config.toml
n_head = 2
n_kv_head = 1
norm_place = "pre"
init_std_qkv = 0.0771
init_std_up = 0.0771
init_std_down = 0.0
decay_shape = "linear"
dataset = "wikipedia_en"
Each number is 128 + 24 x the weight over the matrix's rms, rounded and kept within 0 to 255. Layers, rows and columns count from 0. Numbers have three digits each.

# gate: layer 9 MLP gate, 128x64, rms 0.116, rows 6-72, columns 0-63
# up: layer 9 MLP up, 128x64, rms 0.105, rows 6-72, columns 0-63
# down: layer 9 MLP down (transposed), 128x64, rms 0.0941, rows 6-71, columns 0-63
gate6:157092162146126115140159147163131109186128166130127124109144141095094178153165136128126169136145115149182153129105125163148083142104093130102089126146079116131120167056132126090126115160115115
up6:097171149113112125111125152094141160145155124087108159130137079119149127096153104118103130185092121159113163137113119118109128072146149071097103106164125119146146159136132138118091122181085092
down6:175162141137113156123143131160096137092120124134112137109137124100102121098119171150108138138093115139100160142133108041136112103116169080094129112123139103085144110096117114194113071133133127
gate7:169153149127124094172103188113107141187138160102120151130098126116188149130133121100124110143144130123129106179105155148125151141127085106164084109107121105116138130119123144145163146144104148
up7:127139110153123106140107100158135118140087117129149180126150136094126134127102104168144145146133174202185156123142099134146140120102111133125127112109087128148151103096148141121122114112160118
down7:132096153189155129091138181132146119167103159135131146131125164132151110162145112112165120117114126105142140134076158145139118090104137112126151169114131144147148153107170134135126158125126176
gate8:152120103128108138142114143141190114081095105124109135147122119145116124161137150133108131158162138167124110160141167145093164114157099069143072132151108138141141098136146094153129119128136131
up8:162143148132119120109133147121118115131136175126117125137146100164090158121138149153112113104116059177141151117121157144139100147085164151133132130104151112119136103143082122166100112159112175
down8:136127166138115146116094073143138145097125106143137164130152116117141133144127150146109130140147137103155143146132131120137106139124168125139131173125121100093107202143161175147096096144146079
gate9:126105131146152106129141129132175092173083116100100135149103114108097122139140133129127144150153105092144150132138153132077114099151084098103110136124137094179144160090202145135143118151100153
up9:104147134128133149109124125085143160153117115095106116142110098139115084135175136105139150132129077113143143092188135185075119093143096134088168098121131140173121135145166088105187154135140146
down9:083119136037092136141139089140122119100147146148151114118139148155128140127145161175169091140143130145125113123104128127164153155106182124126151121137102147071123094146071139126133144119158094
gate10:129138075141099088167118131130111093132153156145088143154132146136124158101104107116151192098105110086108125100132136090131144144142109181147134123141153126140124131118111133108103144107146152
up10:123134110105124132120132131159118117119103089120133186099100122125134120150122159196133105157156154134136119088114130139137124169141122142159120129105094159131149147124074120122119107140141109
down10:148118097126114101115135161149127109122143088156116106149131122123121175113170124111159121126108144132130113095135154108134126116098142133152114133142101121108069147079145118138112125120117196
gate11:142125173161172130126140114157133066140077129131140129118103129129115171112155119116130127131106129162158079113136130095121140152138104138156120150143137113164158105141131127130145105128146173
up11:137078166118183143160122097128102088130100110122140133109107135131132163105160116104106101105117100137169082128120106118099136090119123128158121151119134103159138133129143123158169133109171146
down11:088130107086144125068113115111100145123159097129097118128120146107110143114112119143082137118091123126130143112104135106135099112120114147118153087094126177142131120120061097117166113112104131
gate12:123141149179082122115155162179154162094152137145155104118150133106133122115136125121132165125114131120124157085106144130153133168162069110119068151124120140124152107143138118123149141107141113
up12:127111129121141125132129097116118106126087137156147129161128138155145177146098101158115150162118164162130101131125077095132146119136137176155141099147101118146125195124126136135127086090116173
down12:120117144168133129139095147125106108092180120122119157123130099146121145140144120114121134137199118098132106118123111181131151110140127094135124088126142142131166116095152187117090131140148114
gate13:126121134154150143119130134155135125158186148081151133171137142139135174148123118134148113174122197120123103102088139108097151147149122117164157123112090105156152162126153158116159101133109111
up13:130119125114130084094164138138095138156178124076126144119081155141093149119112112092130082109113106085144094130105099136127129096119126142084099125136117085155137140139170175126123151104157128
down13:143127119116126117152134132132121165120085117132106122152112113124097065145086140150139084118086119145153136137155143160102134140139118146144154177115088148062142150148112127134155071142146156
gate14:133141137168124127176133103127100119142132096129111155099117160128112151195116115154140139152102144145099143119093101133137108144149062108140098086100166128122113129129111084123099141137139118
up14:116126114107086129126070147142095132109122109068122113174116124123130118144165117123134140156135154179066150146097123087118129119187132166178129137139121127127164134134107112124113157128099121
down14:109163160125152151139145097119135095161131138126158109090084128104160112085166108123106131115135092108149125131089106131093117128111118127083156095148146151131131155115193129165116101140092164
gate15:166108158131120106110134126104130109136119151123084116142189116144139130165127129137137107167137162151164107156139138130160113083124119180126106125097159117105157139126135144129128116137101160
up15:117122100146107163130091113180108129149107134074105130134114165126126138112113165125104097130124122098120156169133137171117117131159118116106133125148150119157111125117123145130145107149181156
down15:143149148125097127123156115126188145124131116140100136165141095125168094136175118107094109156145115109116134147146135104124153150138102133120107135124140144149126130153114146087085121144141163
gate16:139121130135113138109130119141108117132140124136120157108161129111114138131145156112091079112119141156129083119107180124129087140169077114124104076162114122126120105144131116124150082139130150
up16:129152190127111128106109151088141128121124150187130126166136153157123138110114136138152099170125153094150137104136142165116130151127134168122080152094113130118088141112139137137163125153153135
down16:211127129147103139145107132129183139114116122084108116104115127166130133130104126154126097100139075150152147120111082123117161081159105145143112125136140158116127098145140148124136133155109106
gate17:112096103140080111112143137097107128139163100116061123153112141122114112128105134179123136146101137114183145157082139098125110103147117127111126140137089112130166107183147135136156121140113130
up17:154089135155138160132122107100113129109147145107142121168135166138174175148141123108147091141109146134089151124159093123156128170118146118104153152146149114133146136149132109078144096103084168
down17:154178146115135125089137148158127080133121123171107150151094095125146144154138175121118121129161154130131108156137109143122134087136144156169094171130133110118117150166127145104163109135173156
gate18:102094137158134110136126140133160064098088128142114126158150165167119144153149085142143150130119172145155106143118141119118057157106187168127095124086154170141132135088122132115119131158139118
up18:114143169103113134122140089102100132108111144058098090189144146120136133164150107109123135137132155145179072119181123122134131128123144111134181147108071117149144131139151168143157169146130135
down18:078135134131082124104084137091130086153160163145143160106154119164159167113135096148143140118109114099106080131145114074155144147117098092093131160098117132124158096123093133141120140092129107
gate19:160139077123170107138129110141165141127083163159124091134147146100130132167178141131170109118131147151176110155143143144116092093088126135094143100123124152142142152160149135166163103125119190
up19:106127156101158149119144168113104121136071136118173090182141121104149142134144119125141133129159121126153137150113120099093168126113109092135097165112068100128152138121113116140099158140131154
down19:171136108188111141139147095133163116159150176151115127105139150074133089107149125114198140144106127139135097131158084155145106100133131150077131118124155131141151141088153112107149132130140118
gate20:144091142167159111147147153147140083128088117106153053094134140136149176158164135070121116098160169148126116164098145104135151163130125129140119136126124143129119118142131130146112111170093164
up20:134155165118091135140164104126126137138125133123100152147151120083186145114134117162147117137143157110165118137137139143101132107115143101130109087157116162140128155124162103154121120053144139
down20:153152115167170099129138133117119132134128130154102135149166140156153142119102102096156144156117180127156142106119123169148148076124083124136114127081156131110145155128140144104135113135112179
gate21:122136159149104155156104219164120145156157141100115162137082101133125167113200102108153121121142131133118144112141145118142158146117107090153120127130140103150152100088154137155135163086141150
up21:096171160127159137126086142114120117112128147132120169158142116155107163120139072119139147136166139127115139106104139148138139140174152138110169104184136143152125159124102132172122174135169098
down21:122168123119125153143142180067132142106123147144139160095126106117105138117127139125101117122100107097097117110156080196156147082119159114140096132132130161141125120117093122086119128104093116
gate22:107146111145130160139117132148140159115127120130146088134112159108145126141115124132163127142161154148158104161097137111143144130148128126096083129141084133153165115123198122126133118162142149
up22:123146112125120113106154132128129117155147113070112148134126130099147133184184139157129133098075156158141142158123119110133130112124126076150174115097095104155112099103110112106148157129125114
down22:192134124154146123095131126177126148123146151111078185097139133132125105139120128128143125116132098168132126087142083123147136121105095172070128154092125121101144118120123127111117148093107143
gate23:138111118154145146148163118105143074097103170156139163141123126143149117125148111092172142145111119124140112100080119153092113092067096157113095100126130098168166113130164115168152104153125136
up23:118120096137165143129109093122076129132094190088105079159175065142128096148108140106125124107128107158116088141111091143149121125101152107148125138137161119098169117125102134140143125127120156
down23:121155132162121181108130128127141099105134148094113102137202105163128167096100182155119151119131129106123120079149110134118112132129094120096136150124127167158138165127134137170128189124112093
gate24:155107070148130144128097111139140102109127144139146145135128133158084137069092130129126121136097119138169091149156114108116112153138103150111119151085152151110137145123138121129126092137126178
up24:131151121126111129150147115124153111160177152112133182149127173152107133094130101119154122151122153120159152123161141186131138149175140123106158136102126083144137177119136076125128117143119145
down24:083112132137148097146131147154093130116146117127154130154152095129107147116153114103132144164107139125106120163159128130113125134115174095113163101115113091108163090129136200160125131108151117
gate25:128125164133098119117130131140128139123110100163137124165096142145143133135123156101131127125135137139123123156114127134155121146144131086094101147095143121094159151137134172100138112095125133
up25:105125120123128132100122149135114130146127124153116117105120172103136121118167119080109127157109131100117115110095094142179094134115149157132130159136126136139105147124143171156124132166140135
down25:137110169101145119134119115125141144119131094165144133107133145105139159136112145191170141114144154160118120170123136122117173143130127113145140153104109131127088148122131150107155148126145115
gate26:115124116128144096067111134135128148147117134113133125118088114121111105139108093111127138160124138112172153103169131084151142123116104105121152147154133147143117131146167141145122149105110136
up26:135128147154138140114140130119119149144179098123143123134150107112114144115163139104157129150101096168156122102150152190097111151139159134157144088154143119101122169126141132116119092175143131
down26:129117148134114152145069110139113133127092105106124118147133111143134138172142098127151158141090073128149137141130113148161095106099129121135118102153170128147135123092181084124111107088083125
gate27:123130107166174117133122102097140088141105156175154124109085153126111124139106162081151174128125153120175113121129155105151128097107142132177098119127108097179130178111127145143144118138102113
up27:141119159110123124124128117110130137054153166155127115126131130127136131115108130184148109145085151118131088070105144119156124141118108161135096131182167123115168133118116096145177099101082150
down27:155147128183133117102147108116138120121151106108093145105125149103110120104123152132117111127187070094143125123135113152142178145140133100105128112114155130095157076068101101160080125143120119
gate28:135135152137127094134174141104145124097100095133088176132087124115157110137123103113143161100118120135113089142151132138144171121121154112135137115175098123134139128088138124111151121110185120
up28:146126143145166144127092168137134138108117110171150097157155152137086131155110158130098148142116112144158170117147186100131094129088102089115122098129180147108152113139134105108118144141151131
down28:124119126171121123099147132078118140105114170127100139119105161098114097120105151143129152135128174110093158128109114094126175129176092131120109141121141126120131093141139172141135148167141130
gate29:161103106133122115134137126122193101107093147144089114128130146132100134203155132101164154141150151138138134105134110123119081126143117110129126096132119136131088145136122094143128104144117169
up29:104167157139140134096153147136129154091119142114161140133098118110071120112157148114110130084100109092118106123177170145135178161101140146129134112132161115118101131140136124122145138078161096
down29:151122129117144080128120120122129125140134138141110105108137136127134166142154108120150147150178134113116115166099127138148115113168154133109103096114169132165130124118134117152134109152112195
gate30:133102105118158136122156156093154157141124138134125143126143143131097165146113111126164145132107173126089095100119118133131131129106128111109078168150156118173079123112131097154121142143125136
up30:168113118103139121113131120137153104068101134138132147142157151128172125112122096132128141159131144147140132110124130103136162120164141126127148131139169163154123152141160138101128128079130101
down30:124119130105146110128173127138151131126121096128095130147145111126116153116137128119116123104116139112145127137129112114097149163154117117162154118097134159133179126161179075113152154138151171
gate31:141079153149166149114144141124146089144146180168166114112119124078116135137130088116120132133120140122193140120114147109091126121125115112101172127121120114128131102138166119152143119093126185
up31:150148118127121129144111089155156115152154142125118137090134147099126124094143142098144137093144154133120113159087104110133093140129115151140082073153147154097128115106127121116129097103065154
down31:109127162149120110108116131106155101120146126172142108116146131127150125110115119122136119144152127116073122152130142103128160116100138100075111147114093107183157110188156107165186119113112108
gate32:173112144094135131155144131140103144099134125150119107150143156138121114127133104105136121136102126103152108090135151131139129141142136180125138145089154139126136081095151156114157155140115135
up32:080154120129126127118121141104118166084114143138128112137118137133137083154143146129112136131138169115119148139121127137097118174104136087109144146150142123123089140176094104110125130130166121
down32:177143156102137090110144145142163098146103114099123127119154107085135176105140114121118128106113111145143127139116141114105092109083149101160126124121130131091154157110121130155130091112129160
gate33:168099169155116138109198132161133154182119167084115119182119138115098144158177113079166129148136119145158132129139152111143155126138123097133143095147121157142164142119154104151127105149119091
up33:121117171134105165121138104144145163166132121125156127104104145118134125190100140115141143163123145148087112167080164106144116135156155135131129131145128139127107096174112106179121118130167127
down33:132169140128160102139080136105119105093132134155129113073147123154120153043120124148098106114179152140116104115149094128121132125108079138108133160092125136123125097104146124095118134101115117
gate34:134128125169149145151162114135144172134106149134133140109180078064115120106134148095156157176138140128136152103138145165142090137106116121124145114131157137116133127131119093166128111152125142
up34:090145103103146149099142152149130118116140126156114116092135148117119110125169117154124146104125170096141122096124112140137096133117102132088145177173101120126111168122119125161125149165116151
down34:092137108132129136171118148123096112149112094112144125151148166151141115155150133111157119130100195117075112104110136125118141110127147153118127175133132130114129140112141087136158127151098094
gate35:114078138142120122129141150173122083174103115133116153156088064149126139094142104125113132118144081166146153159157103127088116087133095075125111087087139099131171161129161135109138122134122113
up35:160128161119088154152117119170132093176166099111111133185093123138160160106131165117115141105108101159123126181122098102143090133138152105110137112085154152113165117127133069102119092133122150
down35:148150159123122119104160136119145110150165128151189095155146097151118097119183193078093143136112079124117157098121141136116109088129103101130111151120121108107107145126155114112126092163081100
gate36:124131100146102145174115121165090082117142125108130124132130127107148146166092141105069117121143097149137164118151090105112111119141112135158123122149099124178149159140139123123140170163144174
up36:133157123128137112130102135073147116133138120122137126106107112084142157136128141109177111117182111111123121103143147157158130117161157134116111089112115128134115162136084145131141160098129155
down36:144135119128165101112130121118122124131138114141118094131141142098114126124138116102128132106105163135113140086125143103132127119140125152160176156106116193143167148195160167150149155121134117
gate37:126092116151137121145137179123103140141117145157096121118138111128098149116095143090124127149143137139079114097142109155134092118132126150101085143122101125139098097134140151119132111100131145
up37:117165117136137154120107111111124153139162120107113132123099142104109122102120104137089060117163122078152135152123153112112098133125091128113143168167129152137107097093139126131125141106105147
down37:122145138113118090130150113150118142118127113139141137125125110133115157133142148106158107143151166117108121152108107145183133117130152131168115164145174096125054161086141101126146124134080137
gate38:124105149177100128142195158141124105153144140143146110150144103101089116150131144145133164091144125141176150131169126145135107157142105097105096090129157128136148120110179096164141117119121097
up38:083113063122129131123160119154148114129107076093095120119106144130161129145119103126143093171112080123114150112098117121096137119138121131165134190097077146135126176138137113142139151173139168
down38:148099152089103144143120154115136123139124122140132138147132168131095111167112122118135151147199170108139142126135074144132120134078083126137135089118124112107115059153095134165124096135123152
gate39:145087133127097098123161127120138095115075096172141081156139111097104148147148127112103174147128161122097149131149154102134138141123143095111111142146152142153132145110109111128100149122110150
up39:115106127133130136163109137151151154117137092101133088129150140093118131157131129115137107137127068173182158124122168133136097162102098090169134140103133108122131106155121113090084130148143110
down39:113149112086120161170139151145112131115128143124106106140100102128097121136120116131167107116124151080116155096155125130137149148117167105091069123144155142126136113162153151100169106124132102
gate40:140136100145118121118140133155118118078129109157154137109158150085079141170107111113152109162132136056100147100160155104120122159133112138117143139115095092120114146148131147122136118104087116
up40:103115100133108131126132139169132111130127125151139120081152129137107133185133134102093110098168095124117142113110139151124132089115109122092099134139133161152085105172128128147110158136134130
down40:122114100107105106104150157103101121145124117104127121148119140148121111116147162134087123155175119137124080155129125112149100105145124122168143139124103083090152137150063096165087131133156147
gate41:167105158135143109171145142109141128093087118106120093115151124109119136120097127128119150118110131149167111129182147155128115127075150143141120117130105106152106137139139076198148132154129144
up41:142061133138103137113100141171119154157169136129154159148161099150130103154132156147099155112136153121112110079101148160128113116121177160136162144116106145112126092070135134133120087179164115
down41:159190131191124178136107059098195137112114157125128120095176097161120097111136106112129123116153119123114128126156140108144130124097096096144116108121129149151136127126178162144130138149148092
gate42:123149115130092057124132135105122148117108139120104099153100121100124140121119174093144145130137104133166082125101161099151117092124090175147161130129193129165144092135134140172119141121116147
up42:158119144135161127157109135141116113149142137098119141127106099147115111137132100145139121137128139111133175154143162140158125169167156113135103105098113176110094190099142182102121122130171133
down42:088136100140126079117146108083158143121142075131124119150100108095121154152134147140137134155132148137180129102127153115138150108110126172135109138154118102117142110123142146168094130150092092
gate43:154125150168117128172098122140135116106130082167168125156205122121143135130125132143157141133097105154100108156102129144117128107154114109134106157127105141139142133137154123111117142118078141
up43:152148145144152132152139130095167145130141109147118127117150058090141094145158144090112147123123168102104134115121130147181106091145107143141096158111146131142150094147095124080094141138150122
down43:111128123159113137128138139137112147136139171097160090124118101136092073104164093122093143133090105110161160110128077141163140163166146119142157143185108143170140121154156141129125152159124130
gate44:134115119138111083162161119137123169137140130130155156140162103114082169147114177149120113159118141122127109157131117151134126124129109091119125125129118137111100152141117088129124124177144089
up44:085146118142135120101111096094121121123136103170084082154119145138152120127117113113108155084156152133139136122111131133122122130138146096144127100109095132104119112121119162170132111100137158
down44:099084129166108124132146126156158162099127108088106146144162126126063141162120105125121107151125140118130126117128141151141166151151107139144100146114122134130151149144106102123113117143096115
gate45:124154190121115135130137130150153143134119105105090135148102107135123135101127113117126146174145116152083119102171151103145151131118117100158091078109128159121143137160139159138120106169113164
up45:124118082159088130132112152108103121110105137093097102099114110200133102097120095134104116169116102150138093169099141134125087106121123167114129125138142156146111131121146146149102164118127139
down45:123084156089150108143147100086128139117121137120110139135150113114118161176103083090136159095099143141124121092107109114142107151154103142120142105182091126125160186112114123134150087129134093
gate46:149088127145129084179131151142117054092120123105096104161094134137172153139141147131133127077185124104145114133115167109120147109152117107202146118100149104136161127143155136136141131139139148
up46:118094141100135133165106103113095089135132142100091143168124127199108102157108150145102086076166120105101157112112139139102136140155122120145140166127156135148111127136071101132149127137158147
down46:126165130067178161114146097129163172102127145143128132163176103114118118106123088126114115127108128142134131141114100144087084143122146171103176130191152145112121140150166090153149124128135105
gate47:159117140129122106085136144121146130123138153111151141122158140092158155091150111135146138148129140178128109165126115134129076093109154094115101109158151137146141109090152174122136092156133146
up47:158168134107097130138163133112091156105144126115083104163106142126108126083099125109131113126120137098114117094106111134161108143118149158120114122126117141145068105135116107129120137063121171
down47:125132129086131140141082112163135096121132119105134155167084118181144124157140123116143116143141164145163134118086119123151157190138124126160098138135141139122127134176122129100138150109088109
gate48:139086121132104135145097140163111141114116102128137104132168110127133121113139168123147112172106144124158129117159108135156148159146093152130152152143128114134143154119138077144146072085064141
up48:157163162148134121155138131157132169136113122175120123111150145177149105112190124139124126152100149143157119129119110118109086148164115161108140097115132145117141141105133133110165121117106135
down48:147172135141125138122115155099118130115129118139098135129125115131134144119110129111169098121134147087126145151158111169113137113170100104139101111112160131074115105108090100148070130106150126
gate49:099131112150108082130176148115143132117117123134131149166150086143075123172088142090152141157137124130141116095131107136117102164175089126141101184137149101146139144150119153126104095153123101
up49:113126134134125092107113119073103182140121164100101156173131093100118127173107162128142117147114154137101099121146131148147152119168118107144146154131145151144163130139132101102117135152104086
down49:097070135137132155122113135114120129148136153107144125132135152108160127085106128104119103151078096165123117109144126093102123117151115137133157148144121143143112159137059137074128180104111112
gate50:159109069182088107133128137124158079106138091106089170176160096114120173127173084146140116148132124152136118135179152098134098139100149143126143127103149144115123121126138125182096130123141160
up50:100108128122134096143121164069110109141137074090164165184133150103099123163153082118123151136090123115119094124165147096124122094103148158161158145155149114105113119096111124157126214130125152
down50:093138127134114172102110179115113120136114146100154099154197135154166158110136128176124154117187123142103098145157099163136087164112125166140135072101102158133152141129105134115146143145113091
gate51:130164106148147148154138155184114107149109142122132118128146142135103130140149089106175183141127166144155111116107122168119120113112109148141130101151156096129120138132113132165160174096113134
up51:107094128134137143137088169134140118128149146147124136126105118160126154134079123106145126108120106104112124100072144132096136122156133168120173115167089085129150112154104111081157135149159144
down51:111146116206102128112089140161169133189175129136106115113084123110125086130113118126112125129105141116141129143139088129131122129117140109148117131128170123127127130169154080099142093136154149
gate52:155159108134132080156131142118104142154146160142129167113117113104122117149117142138120106134143099107100160111124134079145151108155099146145151165147149157161120158134131146146140070123186160
up52:152120183143133134127115170088125109114124174127126124122152114088164143087145129150104114141132084121134145140114121143087117108142115098135099121090129117085111140124154146137161120105135136
down52:118130121157137129128101130095199116130124142127146134126083085129110122127134131078117120113108112143120139173148127134180108108103168151133172169140153130118128158114109138113149114157149103
gate53:117147140140143090142145123135102139196151118139159153153114128127076120128152115151120112104148144115117142154147169124106148158133145134125101103091114107128128105139138136127140116152142135
up53:102125118135139161154161131129133142109128089166112137157161100156125112097124134147116130095134141136162137151127145130121131158071110171161167103132129099136119125142122122095111160074112136
down53:116167133137122125129111125109130133147159124102144155161108109130105135149168101092138198143098145137118107108146148093119145117134159104141117058114082121142135132105094101132150134110098134
gate54:165107101136141137115144147106167114092095091182118120131108117101111151139146109121150193119123164147118105121135113136100128164111141135087116124142108102166118108188177140192176115154082123
up54:106138162127105134110088132156149158121125159130124153145103140130144086088066137142113112135119140145136139133105141065139126135206127129147125157100162118106139127111139131085112078108078152
down54:133132139199127135161154121104131102110119135142109125129150160151144160142099103119135144122120194172154080139137112075132138126113115109168135153137152157119138110147151171135128142114106131
gate55:143143132161136127123143131152121154159104135157140107124080165092115125128204103118123173155148145128161119084116122134082099134083141102084099095137156106167134146127137150131115131140071141
up55:138109088155138164115061108126120139162115142126154165116127150111132163088118088138170137138128118093150170127122079139146132089122088096102167125127183148125145112121147091148095135142101101
down55:150089117052149124158126137148115107136089111120121115155134107135146142115099145115093097122104112127095079136116140159127143120109173120147139169163133105067136088152133105164125122120104141
gate56:149110099129131118075164154132146103154102106100119135160137155094103150126132097156128121149111141124110137146144173152145119110122132147140098157105163099147170149115133077101125100134100125
up56:143126125136161128177083142144107164141148125121116107137147133106111115161137125140119133103146100120140160169153092116090099094130085128113155166112125124147084093173124116107107151154098116
down56:149150118101142121164104128144152158084116141139150098125151113123110114124137162131119116099092152098140089064132146147066109114153132127115109128150103075095129131128166142155126107131152128
gate57:132149122179150114130139098138151140130106115140140147140166102115112102144110103124107133163098166118122150129161109123105127154132089148126082108108128115099139163147124124147147082140085106
up57:112112137136139121125136124129146123123156128124149124154123164191105153134138163144149119131132144122125087095165128120081163113153130132158061142175097088129152112147169152143123149119133095
down57:126124169129119140132125092153163128088122114155094102136112112128122146122133115176100134127171120157155071092132108112152093113137161097145136079147130176119082132149118126111127131149141175
gate58:145135125148140126178094156122116109137119135160127132111106170113112113105179119129120156149129144141111145145127156131174134128159081128148125093111163157137153130122122143095095138142086152
up58:112127093138104104120091129120117106134156167165068109106121134167141114125134159145153136104112129174112114137132158098121150137097136128107140119103158117123120072117133131156137138119146154
down58:105120093177123120143118111132127142145139110132109115145160167129118125166140136148117120123119130102105106098171082099103100124115112158140107137148090140168142115127142113162140142151143106
gate59:127129126133131128074146157109121088118097137110141139130095135111175153144142097143129141119126138115114159135140123116149141137104131120156149159087120088100105130141142137098101132131122122
up59:139134151108166156123195133123152107119156147113132150138144152127136106154090144120097108100129164141142111123146136144085132064108156134106155119147143148129128144127135102135153113134139160
down59:126130105102144120194103139155130125141128143117114092123123088152125105134122114129146133130151102155116142121138170136140110178138108137139136091092140121133133138070105164146081121120131117
gate60:118169116155148137142102130111134154146098162144130147120145123113129107111149118156136105173113117126127120086157133110158115139093128087115105149072132116129107118133167097110125137124133105
up60:152114094179150132155104135119157108117141091113112114116125147149092128135162114118152096128142146175113127114116149113090093134115145127163102142141139064140124155106127136144112094105144122
down60:144125129113115123107093103144105163105112134110146137135136157119100083116125142159138147114133111115142135135140138102183168145081135128110167137137113169134129136139113126089066114106129122
gate61:158105175147111124163173155162089110114130167154121133122163136110145129107138105148112165125139099093160091162138120143144136130122122136145125115123103119126167128144151149140057130171118129
up61:121125148128178117134151118090126128113110136134138146171135126124111105060081090137111153130079126112126122103181122145141105128141120126141111135150140144109128146134150091140193093123082149
down61:129148122177130144118126108138131112092113135144150136115168091166127145156174143133104136158167128120129127145122129165118115133083155114151143095128099120141124108100163178157077098118103136
gate62:167127126147127130134112119128118119147116177134142118134158139144144112171113159102107130136142124106136127154112132151127129135146145147162133153110121099156136138111128102115111163093082174
up62:129110117128143078144131127102109111128157133119153127134155147129071155091150087114115073121121129156172105131117130133126145120136103129146175118140170196155084124134112142125125139125136132
down62:112120122150101136167146110135099143117129122168126168152081109086144117129106079139136136111128139115141144167152139142126171126119096047152132152158092129143117138155097169106134111129123120
gate63:115102115112102128114141165144122115091111118148146137131155088121123117122170105110122147132188140119172106144108119136156130127131108114145166141111088154111172103133133176146055139119126120
up63:130084075109129134128094117124116143121148113097136093136136170101130161106127147139118086102146118103141119136157153145115104113122094093084124122138151125161110120124158100119212130143135110
down63:155146171182071131116155122149134139107123146137129126139126103156101125154132117137135145103146098111135120111113088127162124141090131150114138116133128132107159121115125152114048118115158199
gate64:127160103117113143111116125115113097166139098092165139139086137142155140134147078177138139129187147116127114117093156106154141137159136160147148127105144138136141115134141141149137088148143139
up64:138124121140163130116093127106120102071128088132147116121136147160160092147131120110133116100122124116103122129114102153137154133130115146137074134112118089107161157124146125141079131097119107
down64:102120089091133150120141120135118149183109122078151111153128108127102078131129113137141103121152127085143127147117128092138129128137141090119137145166119119097136138134165128181131113120120118
gate65:168040139123091134178137143131127126161124161152155137120157087133089144114146142099158165135140114163125144157137102117108100104136118151116106117131155157137129144130127116113136089151076145
up65:111124156122080138103112102141097093136164172090152084130140138129145127122124126162108163102137133133156137160124074120094099097128094089097130142157107139132146141089151111135130144158136118
down65:138143175110174099118206108119181159106140125119151152156130176113113134116170123112116137133105141117105122096174118112136161111131118133145139142123125135115117124138140108128151124159150102
gate66:148128138106116125109179131121119096114119148113125128103104149077121113149110132124124133133122137108125127148118146104142135159138075116150120148094119138157126119145153114161113147091130076
up66:169164112136151093119137112142124139075084140135148137148130169108088134146122105113157116138098146160125135149114171123150132114108128099100106107132129155153088129151141100129131155122074114
down66:089159124102141127123161150129150104116124159130126107144080136137126066100079138133121136140092140132081134089162128116133132122120124146143104121126125128096153130124077138129104133149147121
gate67:125133143126124144144087150182118097166115069121141154090118168110104136080145141117159158118144117098140106138156109144131113134127114128126141178117149100144129118122118112129103107122115111
up67:143131093118153109137121128158143174104157099127143101124158105087099099153123110115147130138110148123106168155095113142122101115123097145135128097097087111109109139154131134132139166106081128
down67:117137128127123138130126160097133073139131132145124136140065137097121138144155156115129090124125114120120130137147155119144139140071121111111126127154139116129128073139164164134107118120176140
gate68:167124121141128054117130157084169147113089138125159153150090153140090119106141143083117119124126147089105153122158135117087090125158145121111129112122123103151144126119130115120152075110148123
up68:127134110118151172158105123163131159165135135140165131154158141081097125087130122128164132141091172142143114121147117112151148169154135120113147127142129102108168132134109096132116126137158084
down68:094071112144152161089149094140099145122131128148144139151129105144105146117115122139145147114165150125134106121101140142100136100121146106118126080135092140139143120107136110101172178122096134
gate69:146140104127089138163123185134145169118094143145180161130127105117119118123116137134133142161093135164156133120138110139102108118111099111160093102120140140153196146133124144117114145155129142
up69:117145115159120096154088099127133103153127136142152124116126142103163122139144194139089148147174188091136149067155112139117142146115134139176145122125133122153104127124113127123148146124103163
down69:161120130070115128132105138158129125131163099106164118150112132146050111141140121078121138113124100161148104120153184158155143134123131145155108129117165101115115138131163108125125181127150171
gate70:174142134168158132159155124147134125132144181156088145142121138140149161108156125109125156145139096115134111132116146146116121086131126101116143111148117154157142154098155113098097109155149165
up70:095104124106177125115171144157127101135160135119165070125125088156114132141141132115109115106144136095115142119141108112125155138098107135108134137119155170128123106183130066139151170117125135
down70:129100161202126163126130119112132104173141100171146142161120134131107166110114143146154106117166130125122162127110131149132110155109100135147120109074137121111127131134148120121072119074134146
gate71:129124115145155111121132125129109141122108115110094132106166152160124153135115114081125123128127105151122168115150140126090097146140129132149141146082145110110172140112129146081136100121138151
up71:127107117124124147092138112115129137045118139125109117100145131127113116102107129161089096125132100199108138162115095098132128126146101142128144134157116149131115132127132104166146147103110125
down71:124142146153106144142093121078124119106122086173132127142121117118148141151141093107184082124120140134106114129130087113186139179108132109179120137135137112155111139132127117138142138114102116
gate72:103095135133119108120102158136116114135087121155167096123123179102104131145166091111097156124072142110129141110154102111111136109101139117132099166128148108161096103076137131146150134155160154
up72:167176160142131074120139109146134136161150127165130118110135123160128128121130090128099102124118110131137107110145138157122138101112132074141104128142163133133059147121099133200124127153087175